Weights of a small GPT-style language model, trained from scratch on English Wikipedia: untied embeddings.
Each number is 50 + 15 x the weight over its row's rms, rounded and kept within 0 to 99. Layers, rows and columns count from 0. The size before them is the row's rms in percent of the matrix's.

# layer 3 attention value, 320x160, rms 0.179, rows 71-125, columns 80-119
095:40 29 67 61 36 51 53 28 67 49 36 54 70 44 41 44 46 09 65 58 55 58 46 25 63 68 53 24 41 56 47 40 77 65 40 51 52 40 45 57
093:62 44 31 66 64 63 23 42 73 47 53 54 63 49 51 75 58 25 61 54 57 37 44 57 23 60 47 56 36 78 60 57 65 37 58 57 52 59 78 49
114:62 54 72 38 52 30 73 40 54 30 60 59 46 58 61 54 70 71 49 46 60 31 94 43 58 50 40 42 52 38 46 24 29 21 65 32 34 28 54 60
113:49 73 16 52 56 34 24 59 30 34 52 38 47 71 54 42 48 52 64 61 34 29 53 66 71 61 24 59 51 55 43 41 46 41 18 60 60 40 58 48
096:83 54 33 35 50 43 56 59 31 53 81 48 69 66 25 55 52 50 47 50 66 52 68 58 52 68 46 73 65 50 66 39 77 55 32 51 61 61 31 69
091:74 78 46 53 66 40 51 53 42 37 58 55 69 48 42 28 40 74 68 43 46 68 75 55 34 74 49 62 58 42 20 44 31 49 32 50 34 34 26 60
100:35 60 15 44 62 85 29 83 35 58 62 65 55 52 71 55 38 95 42 83 47 56 34 44 29 52 39 60 53 57 56 51 49 48 44 45 63 50 34 56
098:34 48 27 46 49 45 52 50 46 52 40 41 32 64 57 71 66 26 70 45 40 64 36 60 40 43 70 50 28 44 43 41 52 44 34 18 61 54 40 81
105:43 41 71 48 60 64 69 33 61 69 48 48 45 47 54 52 29 33 45 59 56 43 63 49 42 48 45 54 53 76 21 24 67 48 53 48 61 41 49 47
110:72 65 33 55 30 65 61 54 66 50 39 44 33 58 56 64 38 52 46 76 57 67 39 38 19 54 41 48 72 58 62 58 38 54 76 66 52 59 52 51
103:59 39 49 43 42 49 78 22 53 46 30 51 50 41 55 63 12 48 66 35 60 54 50 43 40 45 47 41 62 41 73 14 33 30 49 21 81 54 39 47
106:79 74 50 83 38 68 17 56 53 56 68 46 49 50 45 68 37 31 51 80 71 61 36 43 37 38 52 59 42 39 48 38 58 45 33 62 63 82 45 30
104:50 48 61 63 81 50 39 57 58 39 70 37 46 46 42 62 14 27 70 56 26 67 21 15 50 39 59 50 12 28 51 53 80 56 41 31 21 78 46 33
101:52 58 33 31 59 26 52 57 28 63 50 27 70 40 19 38 43 27 36 40 38 58 51 54 43 56 53 58 15 50 34 41 65 41 44 33 52 80 51 55
098:48 58 27 59 30 63 35 36 37 80 49 77 65 48 50 36 59 68 56 66 53 27 33 59 41 46 44 70 27 47 63 27 54 78 52 69 64 72 55 75
104:60 65 23 31 62 51 23 42 28 63 50 56 36 62 58 38 45 67 53 89 69 54 60 57 45 43 54 73 53 68 51 54 38 90 44 37 51 60 18 57
101:76 60 53 63 38 41 66 51 32 45 68 49 64 35 54 22 64 86 54 72 56 51 72 55 49 72 52 39 22 47 40 59 39 58 31 55 40 60 29 49
104:82 55 41 28 60 63 60 19 52 30 54 26 62 59 66 36 55 40 37 33 76 48 81 45 49 48 00 54 73 66 92 32 69 41 67 78 52 68 59 45
098:56 49 71 28 55 37 40 34 69 25 45 56 62 57 67 81 38 58 50 45 38 51 56 58 52 45 28 50 58 44 44 35 51 47 64 35 42 36 51 50
101:52 53 24 47 45 45 42 42 72 47 61 37 53 67 54 71 78 43 30 54 68 70 60 61 37 59 58 41 64 57 34 47 60 55 35 36 49 62 49 42
112:29 44 57 44 49 48 43 25 23 60 50 28 65 28 64 37 56 68 66 43 58 48 52 59 53 64 62 55 25 65 82 52 48 65 20 40 52 56 44 43
099:47 56 36 57 36 78 62 54 41 40 46 78 56 46 56 73 88 74 53 63 56 66 53 51 34 65 46 61 40 31 68 22 58 45 54 40 57 49 53 68
103:44 74 69 59 74 72 43 60 48 48 37 38 56 57 69 28 81 71 37 60 59 49 43 79 25 43 40 37 82 68 33 70 61 70 25 74 50 67 45 53
107:70 53 52 34 50 38 64 75 48 30 61 60 58 40 25 68 44 59 63 55 53 51 60 58 40 11 50 35 51 44 73 27 28 53 42 42 49 76 48 82
112:41 35 57 63 36 50 39 52 50 60 62 61 28 52 44 63 55 39 00 73 77 62 54 68 41 48 80 62 65 68 46 60 35 24 26 51 46 29 53 59
106:24 46 29 43 72 63 50 33 40 51 51 20 39 43 55 36 38 21 62 27 50 75 76 52 61 47 70 60 45 62 68 46 36 54 52 42 44 57 55 34
086:31 55 82 50 55 39 51 46 47 83 52 66 48 28 53 69 26 59 88 75 54 29 57 68 44 82 19 31 44 59 57 37 75 68 50 51 53 37 27 57
092:67 54 37 76 70 74 47 77 63 42 62 24 37 44 59 55 45 58 64 23 33 60 42 63 51 61 71 56 24 49 61 50 71 36 62 33 51 92 38 50
091:39 65 61 35 59 50 32 45 80 68 26 39 58 68 48 48 13 41 66 46 46 23 38 25 73 33 47 61 28 36 45 49 53 45 35 51 63 55 38 80
101:40 49 54 29 50 47 28 49 50 53 71 54 35 82 71 58 45 38 44 53 35 30 30 69 43 73 45 57 57 46 49 51 62 45 37 43 59 48 36 72
097:44 48 41 52 56 47 66 56 68 63 75 42 60 33 56 82 30 27 38 44 50 46 55 50 88 40 75 66 20 48 31 60 42 57 46 71 50 35 70 87
094:61 44 58 48 31 73 34 44 45 49 55 14 47 24 55 53 33 41 34 41 57 47 47 47 47 46 63 54 31 33 57 65 38 30 03 40 33 23 71 72
117:50 48 56 48 51 77 46 42 29 50 35 26 63 51 67 68 30 39 76 58 49 52 64 35 45 44 45 47 63 61 31 37 52 45 47 53 52 44 66 67
107:37 18 35 74 63 69 48 65 59 40 32 15 30 28 31 74 64 57 42 53 53 59 37 61 45 67 61 72 55 25 40 46 53 58 53 45 21 52 56 40
099:56 35 23 48 22 53 64 34 67 39 62 45 47 54 74 45 67 66 52 57 30 60 34 57 45 67 61 55 47 56 28 30 66 24 66 51 56 20 37 48
101:43 72 65 50 21 14 64 70 47 54 62 56 58 48 52 55 74 49 48 64 72 45 18 59 57 42 59 53 40 56 68 65 75 47 24 40 49 45 25 39
092:52 62 11 57 76 73 63 42 47 41 37 59 53 63 22 26 35 55 43 67 57 30 39 39 31 32 28 40 42 56 50 47 51 68 39 33 49 75 87 54
096:28 28 41 61 46 25 23 59 69 54 45 77 26 26 63 29 37 55 45 29 35 83 63 28 62 44 58 47 49 63 69 60 19 51 57 49 31 36 57 46
095:24 33 69 75 24 67 72 47 69 60 57 73 63 40 32 74 51 44 41 78 74 33 79 47 49 66 63 59 58 60 85 47 22 63 49 50 52 45 31 41
099:47 40 63 71 34 65 33 26 42 60 37 47 71 30 29 65 55 64 76 36 49 26 51 53 75 48 48 47 35 61 64 64 36 51 36 51 70 29 37 40
101:47 55 41 45 77 46 44 47 70 50 53 55 33 67 67 48 42 45 24 73 61 42 53 51 53 57 58 32 46 39 42 75 57 54 58 42 43 60 35 44
100:62 53 43 52 29 52 37 63 68 31 36 41 43 14 53 49 47 42 43 33 36 76 22 71 58 34 41 58 63 32 61 47 44 35 60 51 45 42 41 46
110:48 65 60 47 35 60 39 47 45 56 65 50 54 54 79 39 46 61 37 51 53 28 37 74 59 74 47 65 31 40 58 74 57 59 40 60 35 80 27 32
095:49 52 55 42 19 70 56 90 49 40 43 37 74 35 23 78 27 58 33 56 33 42 50 41 51 59 53 49 76 38 51 47 59 66 46 41 42 27 26 27
094:56 35 54 70 71 50 50 61 61 22 36 71 70 29 28 24 41 46 61 36 21 34 49 45 59 43 23 63 39 37 63 50 72 51 59 67 59 61 41 44
103:23 26 43 47 68 39 62 45 30 66 40 53 53 42 51 37 30 68 31 39 36 50 47 80 64 33 46 56 48 73 62 56 30 80 41 45 38 56 35 54
096:41 53 87 66 66 56 44 38 61 55 29 53 78 54 55 49 55 97 57 42 47 65 33 52 67 56 69 33 59 61 51 65 71 55 30 35 38 52 26 34
105:69 46 55 44 68 60 47 57 48 44 42 39 62 41 22 46 33 37 56 61 28 32 71 63 55 74 66 58 48 64 54 32 64 24 73 33 49 69 58 31
106:13 62 60 57 46 50 61 72 56 49 50 51 61 66 70 51 50 83 55 83 26 34 41 58 65 45 59 48 47 72 56 85 39 56 48 82 52 18 23 27
088:55 43 77 38 54 56 52 14 19 34 80 72 55 27 64 59 43 44 74 00 40 64 58 66 37 39 53 57 53 67 52 45 46 36 56 49 55 49 77 65
097:73 47 60 59 45 18 46 60 99 46 34 56 57 60 73 69 43 50 60 57 71 46 54 30 49 50 47 46 48 49 67 71 48 64 22 73 42 37 37 52
086:76 40 44 55 25 60 29 51 33 17 10 43 38 50 43 53 60 58 39 30 56 52 48 33 61 62 24 64 40 67 53 43 56 63 37 48 46 67 53 45
095:69 29 66 60 63 54 44 20 57 45 37 54 57 45 42 41 34 32 57 73 56 57 77 39 36 75 36 58 58 38 39 30 42 75 36 55 59 27 67 65
101:66 72 47 80 25 63 45 56 40 42 37 19 60 39 53 55 48 55 45 44 46 52 43 40 68 60 28 61 33 61 63 46 69 27 46 48 41 42 50 71
101:42 47 44 72 30 45 62 38 74 50 27 58 24 62 50 53 87 75 54 72 43 50 53 71 47 58 71 78 68 45 52 71 39 40 83 72 61 35 25 32
# layer 3 attention output (transposed), 320x160, rms 0.134, rows 71-124, columns 80-119
096:42 79 59 63 45 58 45 29 61 34 38 73 61 26 47 72 52 18 58 48 46 49 13 30 68 28 51 63 51 62 49 45 65 53 47 55 63 36 44 43
099:36 35 54 53 31 58 31 46 35 48 75 18 70 46 70 80 62 60 64 41 45 55 39 31 32 35 44 57 61 53 44 52 47 38 41 52 69 57 53 60
116:50 66 79 51 62 38 49 71 65 33 60 50 47 23 53 43 47 43 52 15 36 43 72 53 65 70 70 21 52 32 30 57 45 44 47 46 30 23 34 49
115:29 37 46 35 41 35 35 41 37 47 56 33 55 49 78 49 66 50 48 73 50 30 48 47 69 59 42 64 63 59 45 46 54 60 53 40 85 29 44 42
104:83 58 48 48 26 51 72 50 43 46 49 47 48 33 26 56 49 81 43 44 56 66 59 74 38 68 50 85 45 49 35 36 64 49 28 56 67 52 50 67
100:89 91 41 53 59 46 29 81 61 36 51 67 59 68 22 32 43 69 50 63 46 45 68 47 73 56 56 45 35 65 19 31 46 56 25 29 63 43 82 42
103:42 38 16 63 55 69 71 61 50 62 40 58 67 49 59 77 45 50 58 73 58 63 45 47 18 51 61 74 47 67 43 45 48 50 37 48 60 57 55 55
100:35 47 47 50 25 58 52 46 56 70 82 64 60 76 69 61 49 27 51 61 50 64 64 53 48 52 69 51 49 35 74 53 41 58 56 50 60 77 53 45
115:53 46 52 64 59 53 58 50 53 57 31 25 32 36 79 56 39 31 36 57 50 50 68 56 53 45 33 77 58 53 44 47 71 67 69 46 28 58 46 59
116:40 42 39 43 50 58 61 76 36 30 28 25 60 79 44 21 50 36 35 56 60 55 43 41 43 45 54 19 73 63 54 44 41 43 69 35 76 75 74 29
107:60 67 62 55 53 56 52 60 62 38 59 58 34 31 52 49 53 54 53 21 33 44 51 52 40 57 58 37 53 45 62 26 23 40 57 72 67 75 63 59
112:72 43 40 64 42 61 27 34 19 50 56 53 54 40 54 38 44 39 58 49 75 61 88 48 27 59 60 66 42 62 63 15 28 18 32 78 72 89 80 46
113:63 55 64 77 52 54 49 32 52 42 49 83 37 34 72 77 52 19 57 42 65 71 54 53 33 64 26 48 22 54 51 52 49 66 49 25 63 73 70 40
099:35 70 41 46 80 42 41 60 28 47 35 59 49 41 47 39 49 55 45 45 31 59 62 79 42 67 48 70 21 74 38 47 56 18 63 44 39 77 50 58
101:38 59 41 52 46 74 48 62 42 76 48 63 51 26 53 24 17 55 70 73 48 39 56 50 44 45 71 69 33 63 49 58 57 79 53 53 76 68 57 45
114:78 23 33 45 50 42 44 19 39 36 56 48 51 56 78 50 48 33 54 65 55 34 83 47 58 36 60 48 84 58 40 44 21 69 45 32 65 56 40 14
105:43 70 43 50 30 47 48 59 51 51 66 40 71 47 29 36 51 94 34 38 55 41 58 38 44 70 68 34 45 68 48 68 31 61 38 30 53 44 76 54
103:92 66 42 29 52 60 42 52 34 50 33 31 39 57 54 60 40 46 56 39 73 81 76 48 37 48 43 39 54 53 69 32 42 48 83 63 46 46 58 60
108:49 43 65 44 50 55 30 52 42 32 41 60 72 63 51 69 43 66 64 50 14 66 72 67 69 55 50 23 47 35 51 49 49 64 55 45 29 06 55 37
105:62 39 52 61 58 25 17 18 37 28 45 42 40 60 41 56 39 52 48 41 47 24 66 86 26 44 54 30 49 41 50 35 56 44 50 51 44 52 58 30
117:62 26 63 64 34 51 54 27 31 66 60 24 47 64 77 40 58 79 64 24 51 63 50 31 68 60 44 23 40 51 77 50 43 72 49 33 50 37 53 54
107:54 59 42 68 37 72 86 25 36 30 60 75 44 51 46 48 30 49 42 43 55 48 45 53 55 53 54 44 41 56 65 33 24 50 61 59 55 42 32 51
106:73 35 51 42 72 41 53 45 27 25 48 44 41 55 39 49 77 51 25 75 61 13 37 40 57 16 52 34 56 40 48 58 41 49 67 49 47 62 33 55
108:52 41 31 44 61 47 56 48 56 36 56 65 48 45 55 64 47 52 53 51 32 37 50 71 60 51 71 40 70 30 61 36 39 45 56 29 61 50 32 68
113:47 46 41 71 43 59 39 56 45 51 52 77 57 57 50 68 35 50 31 68 53 30 54 55 49 38 55 44 52 68 45 55 11 39 43 62 39 68 46 47
095:73 60 51 42 66 55 59 21 68 66 57 53 77 50 43 57 37 52 49 65 47 46 65 68 28 66 66 91 57 53 53 46 48 57 44 63 61 79 56 45
089:54 32 35 50 36 47 47 40 25 54 45 16 57 60 39 56 67 76 50 53 51 38 43 53 66 58 58 46 40 38 41 61 66 70 70 45 28 39 39 54
087:65 59 49 43 49 69 77 53 15 49 36 35 52 18 66 21 47 52 47 28 15 32 54 29 72 27 43 33 50 65 61 40 09 46 76 41 67 72 51 43
081:55 63 33 40 39 67 52 61 24 55 57 30 27 17 54 61 67 53 55 31 73 50 24 68 71 49 40 54 66 49 47 47 59 12 31 78 49 47 53 61
095:40 58 17 48 37 76 77 63 47 50 31 46 38 73 61 57 37 49 58 39 27 50 35 64 50 41 43 29 69 56 51 38 56 55 58 65 68 63 95 53
094:62 70 18 47 32 51 21 20 59 59 53 52 41 35 43 60 48 33 63 46 47 16 66 43 39 59 25 44 41 58 50 56 66 45 24 57 28 54 62 72
093:49 51 68 35 62 65 31 35 62 44 54 78 71 48 66 43 54 36 39 55 44 78 59 56 63 46 61 51 67 48 59 53 39 42 15 16 38 50 47 57
105:39 51 28 42 39 39 65 59 34 77 65 70 49 61 45 56 41 70 52 62 32 37 62 57 59 55 63 68 53 36 55 36 34 53 24 60 42 44 44 57
104:53 70 36 56 41 37 67 62 68 50 37 30 60 74 39 43 50 54 74 58 30 73 57 61 43 45 39 46 49 28 60 53 49 45 71 64 38 62 45 39
096:62 71 14 29 58 55 47 79 51 49 19 80 51 66 52 51 38 44 13 73 36 56 35 54 65 55 43 63 41 38 48 48 49 72 87 21 58 55 50 42
101:14 43 47 78 30 69 27 52 26 65 26 54 67 49 36 47 39 36 49 55 46 52 52 48 32 50 48 41 53 76 34 58 43 45 70 51 74 65 62 39
089:88 63 52 38 45 73 28 32 65 62 43 27 55 50 58 58 42 60 69 39 39 51 55 49 57 55 32 48 39 51 56 37 65 99 36 67 46 57 56 60
099:48 50 65 38 42 90 36 39 42 72 69 53 69 57 64 43 28 42 42 54 70 47 31 31 74 39 59 61 44 68 62 51 36 26 35 60 45 36 68 27
098:23 49 47 61 34 22 38 57 61 71 57 40 54 34 40 71 75 46 61 60 68 44 32 67 69 51 47 85 51 39 57 55 63 34 45 70 39 42 43 57
096:65 64 69 41 43 68 47 35 23 56 47 67 45 69 80 57 60 74 20 54 52 69 51 69 62 58 40 44 41 58 64 65 49 53 53 66 16 47 51 34
103:53 51 25 64 51 47 50 49 41 57 44 27 19 67 31 31 48 31 95 37 22 29 69 50 47 50 40 34 52 41 49 30 43 55 80 82 46 42 38 68
099:67 62 50 55 60 76 33 40 54 32 34 35 72 36 63 52 40 34 33 49 62 22 40 53 88 44 44 38 47 70 73 60 36 19 31 32 49 59 55 47
104:03 57 32 57 20 54 78 26 45 38 44 41 38 76 40 48 50 56 88 27 39 56 52 56 43 25 36 48 57 55 55 58 53 59 64 53 86 50 31 37
098:64 54 71 59 37 41 46 50 71 48 37 87 73 44 53 63 41 46 59 52 65 45 83 52 63 66 44 69 20 60 34 65 45 59 52 27 54 52 50 46
095:48 70 68 49 79 58 27 45 65 53 43 37 47 30 59 68 67 46 51 24 65 38 57 60 66 40 51 55 81 47 57 59 65 49 50 52 37 47 57 57
102:42 33 31 75 58 60 79 17 42 84 76 42 53 47 59 55 61 48 65 52 48 32 60 27 68 47 57 57 38 79 45 48 57 56 72 69 54 29 53 31
087:53 50 42 55 50 81 71 37 33 55 74 48 60 75 48 70 27 36 60 62 52 59 57 63 73 54 74 66 42 40 42 54 49 60 58 48 42 62 43 67
103:42 35 51 45 54 35 47 55 37 69 40 58 95 29 61 35 66 65 41 44 41 54 55 58 75 71 62 41 47 67 53 64 68 59 76 44 41 59 53 55
093:64 51 41 73 38 60 54 46 47 55 42 64 61 69 53 59 58 40 50 57 48 61 48 53 69 49 54 26 40 50 43 64 73 58 53 22 25 44 48 59
081:70 41 48 45 45 60 44 53 22 44 45 46 50 44 59 58 46 87 50 43 66 87 66 47 48 49 42 47 19 45 77 59 36 73 39 50 47 71 51 61
099:57 41 63 45 42 63 32 81 50 48 65 52 59 53 17 57 69 35 48 54 71 69 47 71 43 27 49 61 43 52 53 55 64 34 36 41 74 26 58 66
084:52 18 67 31 65 53 61 58 57 29 33 63 36 51 45 88 52 43 52 44 76 45 80 80 44 32 62 74 34 69 15 42 60 29 47 51 54 47 49 27
090:55 43 72 44 60 40 37 62 88 52 70 57 53 33 65 91 48 23 53 30 47 60 56 62 50 41 35 44 49 46 69 47 41 57 37 44 47 77 37 50
098:25 32 68 42 42 56 50 52 41 32 28 60 70 52 59 21 42 52 53 81 44 50 63 50 62 53 68 54 57 60 23 34 43 47 28 56 99 43 52 25
# layer 3 attention query, 320x160, rms 0.145, rows 96-127, columns 80-119
071:32 46 47 79 73 66 54 82 31 58 20 50 69 40 51 59 53 71 26 73 43 41 50 44 71 41 41 50 27 45 35 69 58 44 42 44 59 47 34 46
067:84 69 36 48 42 52 44 64 67 40 58 75 71 07 44 40 37 43 40 57 66 32 68 49 61 62 59 53 56 43 46 39 42 60 65 48 49 49 54 43
086:51 31 76 56 51 68 67 45 34 69 43 73 51 28 46 55 81 67 31 56 32 79 66 60 59 56 41 69 37 52 41 42 37 42 56 35 45 61 61 60
083:17 40 70 62 69 43 64 47 42 50 46 45 40 48 42 56 42 44 50 32 50 53 53 49 79 26 34 54 65 48 48 65 40 24 41 65 43 59 48 56
075:74 51 73 30 44 73 57 34 30 49 49 71 34 59 40 40 64 68 51 51 63 71 99 64 51 67 19 78 61 66 56 37 44 45 60 55 58 52 64 52
101:13 40 68 69 80 61 49 32 37 50 51 32 49 41 58 52 47 37 59 24 65 48 44 53 63 20 70 54 55 55 53 56 46 19 26 79 57 55 31 34
112:35 33 71 48 70 50 57 39 33 68 43 44 78 45 83 71 43 40 57 46 49 71 45 67 57 56 73 59 45 45 35 54 60 26 35 84 52 63 38 33
091:16 60 60 66 52 38 67 58 51 50 51 47 47 44 50 35 50 57 63 38 54 50 67 59 44 52 63 43 49 40 38 62 33 60 30 36 59 42 35 27
107:48 45 53 45 57 40 53 49 40 78 52 42 71 52 77 72 40 32 48 59 42 78 67 70 44 48 80 50 58 36 20 59 73 33 51 85 73 54 32 36
084:33 44 67 64 91 61 46 42 37 46 43 33 35 55 53 35 52 78 63 20 49 44 44 39 51 08 55 61 51 21 86 49 24 54 29 74 53 57 67 60
089:47 41 54 45 50 72 40 73 43 71 24 64 63 48 77 73 47 45 39 51 57 23 49 51 56 55 72 30 39 82 34 58 40 60 85 26 38 38 44 53
090:89 63 34 39 24 56 32 65 47 53 65 51 62 71 65 44 34 31 66 51 55 42 34 36 50 74 40 48 45 57 52 32 64 33 38 35 44 26 54 35
083:39 29 46 60 35 64 55 42 48 38 60 55 45 42 18 22 61 58 62 44 26 30 43 51 49 21 59 60 59 63 64 42 61 51 64 76 27 29 50 63
093:76 46 30 42 66 52 43 56 44 52 25 54 31 44 41 64 35 54 48 78 22 41 60 50 28 45 45 36 42 60 47 52 39 64 51 84 59 63 62 76
080:69 32 60 35 35 71 48 69 54 36 36 55 51 78 66 49 50 47 62 42 64 61 59 54 73 45 42 66 74 46 61 51 43 25 60 27 72 25 71 50
092:52 24 57 51 40 14 30 49 63 68 33 25 51 36 61 68 36 30 56 50 42 75 73 67 52 72 61 43 35 51 13 42 63 40 47 45 46 44 56 61
083:58 46 37 33 67 49 36 43 38 63 80 39 36 42 53 51 54 23 77 39 45 44 47 07 23 30 63 45 31 58 60 62 54 38 60 81 41 32 59 55
082:44 58 43 64 46 40 55 44 58 76 48 48 25 39 28 26 49 73 75 40 52 53 49 41 51 29 29 61 50 38 64 36 32 59 43 37 50 52 76 27
084:69 64 49 36 51 81 72 49 45 31 28 58 36 57 66 20 61 89 38 33 38 57 56 55 55 50 44 62 49 29 82 81 55 41 54 59 56 56 51 29
098:49 57 42 43 45 83 45 24 33 47 76 64 46 73 47 30 90 62 33 69 51 26 57 33 80 19 54 45 43 71 23 52 40 55 85 39 28 47 53 58
092:51 57 39 48 46 35 65 11 40 42 55 47 26 39 50 35 55 53 64 41 49 20 25 17 28 40 81 56 51 46 68 39 56 55 46 76 55 58 34 73
084:35 31 67 37 56 66 49 30 13 47 54 50 44 72 64 77 54 28 65 59 69 35 55 58 36 52 49 56 65 64 28 54 47 47 45 48 73 67 53 29
086:66 39 53 34 54 57 53 47 51 34 31 67 33 62 26 80 32 67 56 61 42 62 42 48 43 42 30 46 80 30 47 20 65 70 46 53 60 58 57 62
087:32 72 43 14 40 17 44 48 59 47 32 35 39 78 68 43 47 77 48 53 66 60 85 64 52 43 53 56 33 36 47 54 24 49 47 36 69 53 28 56
080:48 29 68 42 55 17 73 53 46 50 50 22 37 38 67 75 40 39 67 59 49 54 71 57 14 67 38 61 47 52 58 41 72 32 82 80 50 46 62 56
094:63 34 67 69 42 45 30 63 62 34 77 60 52 47 48 54 40 79 52 37 57 40 53 62 45 41 67 69 33 61 44 50 60 58 25 45 50 50 27 21
089:32 40 57 61 47 46 54 69 43 69 39 83 35 40 42 43 55 53 39 68 61 45 46 54 61 50 55 60 80 38 58 38 56 41 57 38 63 42 61 49
082:40 82 51 61 28 61 50 50 49 83 70 72 38 67 69 54 64 44 62 29 62 80 28 68 60 60 52 67 50 48 39 54 64 70 57 37 84 62 28 36
095:49 70 58 57 68 45 79 37 68 42 32 44 28 45 22 48 18 49 63 63 57 10 25 53 61 49 58 76 45 35 50 61 39 33 35 46 55 35 49 57
098:71 52 45 28 52 94 50 46 30 73 43 61 58 82 41 36 76 38 71 65 64 76 38 57 50 60 42 65 57 95 50 44 57 43 64 60 65 51 48 48
079:70 22 25 28 35 65 53 43 34 31 60 53 57 43 77 65 57 47 25 45 50 35 52 48 44 61 43 34 59 63 72 37 53 53 70 49 47 72 80 54
094:57 77 23 49 50 45 52 76 44 45 33 60 65 57 37 61 58 48 64 36 40 44 56 57 51 51 20 44 34 39 23 25 50 52 56 50 51 18 41 47
# layer 3 attention key, 320x160, rms 0.149, rows 96-127, columns 80-119
091:62 39 46 58 28 60 38 28 74 47 55 44 47 78 61 43 40 49 85 39 53 56 50 28 32 64 45 57 77 61 70 64 66 32 32 50 57 56 57 50
071:37 44 56 58 63 49 69 63 39 17 52 56 45 61 36 41 59 49 32 34 41 40 35 58 55 45 55 62 71 57 51 47 42 57 56 47 48 68 32 44
088:72 64 27 30 42 47 73 55 66 47 40 62 58 68 55 66 69 85 58 42 36 63 40 63 40 68 48 39 45 54 58 88 52 21 61 40 58 33 52 72
099:54 54 47 79 49 39 60 56 30 40 84 45 31 62 66 34 54 56 29 52 53 19 20 34 44 50 82 31 56 57 49 54 43 59 53 51 38 39 42 59
093:34 55 38 60 47 67 45 65 42 39 66 42 53 59 38 69 49 60 53 44 35 48 12 31 46 50 65 37 49 71 58 51 26 49 43 52 53 19 62 53
102:41 55 58 80 43 59 45 56 44 40 76 45 23 52 47 40 61 32 48 31 39 23 50 28 52 15 49 42 62 73 67 49 29 63 29 33 44 19 50 37
139:27 46 51 64 76 61 69 45 30 27 61 63 38 69 33 27 45 55 49 44 41 36 37 25 45 12 48 41 69 46 55 52 29 33 47 45 62 41 70 69
110:43 60 64 20 51 22 68 64 65 48 55 28 62 56 43 59 43 35 45 59 69 62 57 64 63 43 48 49 33 31 36 57 82 38 64 53 37 69 40 42
130:57 42 30 53 45 63 55 51 47 52 62 56 27 57 49 47 68 79 57 58 47 41 48 41 37 69 49 40 48 50 50 36 24 61 40 51 90 43 60 49
103:54 42 48 51 39 19 52 34 57 77 43 56 51 47 66 58 66 35 73 59 57 80 89 61 45 66 42 47 30 54 38 79 67 64 65 37 46 50 58 47
087:38 63 17 32 44 14 60 47 71 63 57 88 36 56 32 35 53 53 43 56 56 59 21 74 57 44 33 55 60 37 50 43 30 39 48 59 51 39 67 25
084:48 14 43 49 56 60 69 44 32 70 41 37 56 49 34 48 60 53 58 69 51 47 71 80 70 50 29 23 45 49 43 58 43 71 37 56 89 47 32 46
089:93 49 28 64 30 45 57 44 44 48 44 55 49 38 59 64 56 67 67 66 53 61 48 60 29 63 55 41 62 55 52 71 37 59 53 24 52 67 28 59
095:68 10 52 43 61 35 70 61 30 44 37 67 33 68 49 52 59 73 50 62 30 57 74 69 47 30 35 78 65 43 26 29 29 49 82 44 47 37 28 51
082:51 49 35 58 49 59 64 37 61 57 39 57 62 10 41 66 67 66 42 68 55 62 57 43 69 53 64 31 37 74 34 44 70 69 65 77 59 36 34 57
095:10 50 43 35 49 55 34 49 47 70 67 69 56 55 40 08 77 37 34 60 33 44 32 60 51 50 56 36 40 51 87 52 38 36 54 77 52 26 64 21
082:64 40 53 82 37 66 59 37 61 30 39 76 43 43 46 47 33 64 28 54 38 58 49 58 39 63 57 66 53 52 61 48 34 62 31 62 43 66 48 54
079:55 52 45 42 39 47 26 45 60 47 44 45 47 68 48 38 28 48 40 22 34 54 58 45 63 46 44 49 29 47 21 67 56 41 45 43 45 89 47 43
083:81 39 38 36 40 29 65 16 67 51 58 35 69 34 40 59 62 47 49 46 68 62 55 56 65 56 53 38 51 55 23 39 64 56 66 49 61 69 47 15
096:22 56 50 61 50 27 62 73 52 55 16 72 67 44 53 90 29 79 62 57 34 71 40 58 44 53 53 53 37 29 51 68 51 69 32 45 51 48 57 56
091:55 40 59 55 46 17 37 59 58 38 17 36 53 47 78 43 37 56 27 47 49 73 81 36 46 42 38 53 47 40 38 47 38 47 51 32 20 50 57 61
089:63 41 67 61 60 50 68 70 48 52 64 52 54 64 64 57 33 64 67 73 42 41 56 65 49 59 46 67 34 31 75 30 28 72 57 74 44 42 37 58
088:11 41 35 53 48 39 24 47 43 54 33 48 43 12 76 33 46 48 61 50 73 36 61 53 38 16 38 33 38 48 58 57 65 42 37 35 46 63 46 55
089:14 35 44 39 58 49 35 44 45 53 66 55 56 17 43 48 56 50 72 55 77 42 20 23 43 61 67 79 28 83 61 60 46 56 21 55 56 36 47 50
078:11 42 53 53 64 68 74 69 48 27 71 43 48 45 44 67 67 49 20 39 64 83 85 52 73 51 61 67 27 53 32 50 66 44 41 81 72 49 61 04
083:44 78 08 41 55 55 76 35 68 56 45 30 46 60 44 35 19 37 64 53 52 66 26 80 59 58 20 45 53 67 52 63 77 54 33 37 34 65 88 48
091:68 61 30 54 38 95 42 37 43 52 65 45 57 45 42 12 54 51 59 07 31 58 36 49 43 22 63 44 37 44 38 55 25 72 47 40 46 72 50 44
084:43 77 57 62 54 57 62 23 35 52 70 32 47 71 60 31 36 61 58 52 50 55 46 35 65 57 57 63 35 46 50 44 36 47 59 84 38 45 48 64
095:33 58 33 54 39 52 11 73 34 51 32 35 58 62 53 54 37 31 43 51 40 56 65 50 42 57 59 39 68 46 61 44 64 56 41 44 46 79 56 04
088:45 53 52 65 47 41 42 64 67 42 31 73 36 67 53 56 28 70 33 65 34 43 10 35 70 35 52 46 51 36 48 99 24 42 46 48 64 46 29 48
075:63 57 58 36 50 12 57 70 64 28 40 48 32 48 61 19 51 59 65 39 25 19 32 90 55 49 40 45 42 50 49 62 51 49 52 75 70 41 62 31
083:65 66 41 61 44 76 15 43 44 40 50 44 41 60 23 31 41 54 43 56 41 25 67 47 47 75 46 61 67 59 71 54 62 47 68 40 52 82 41 49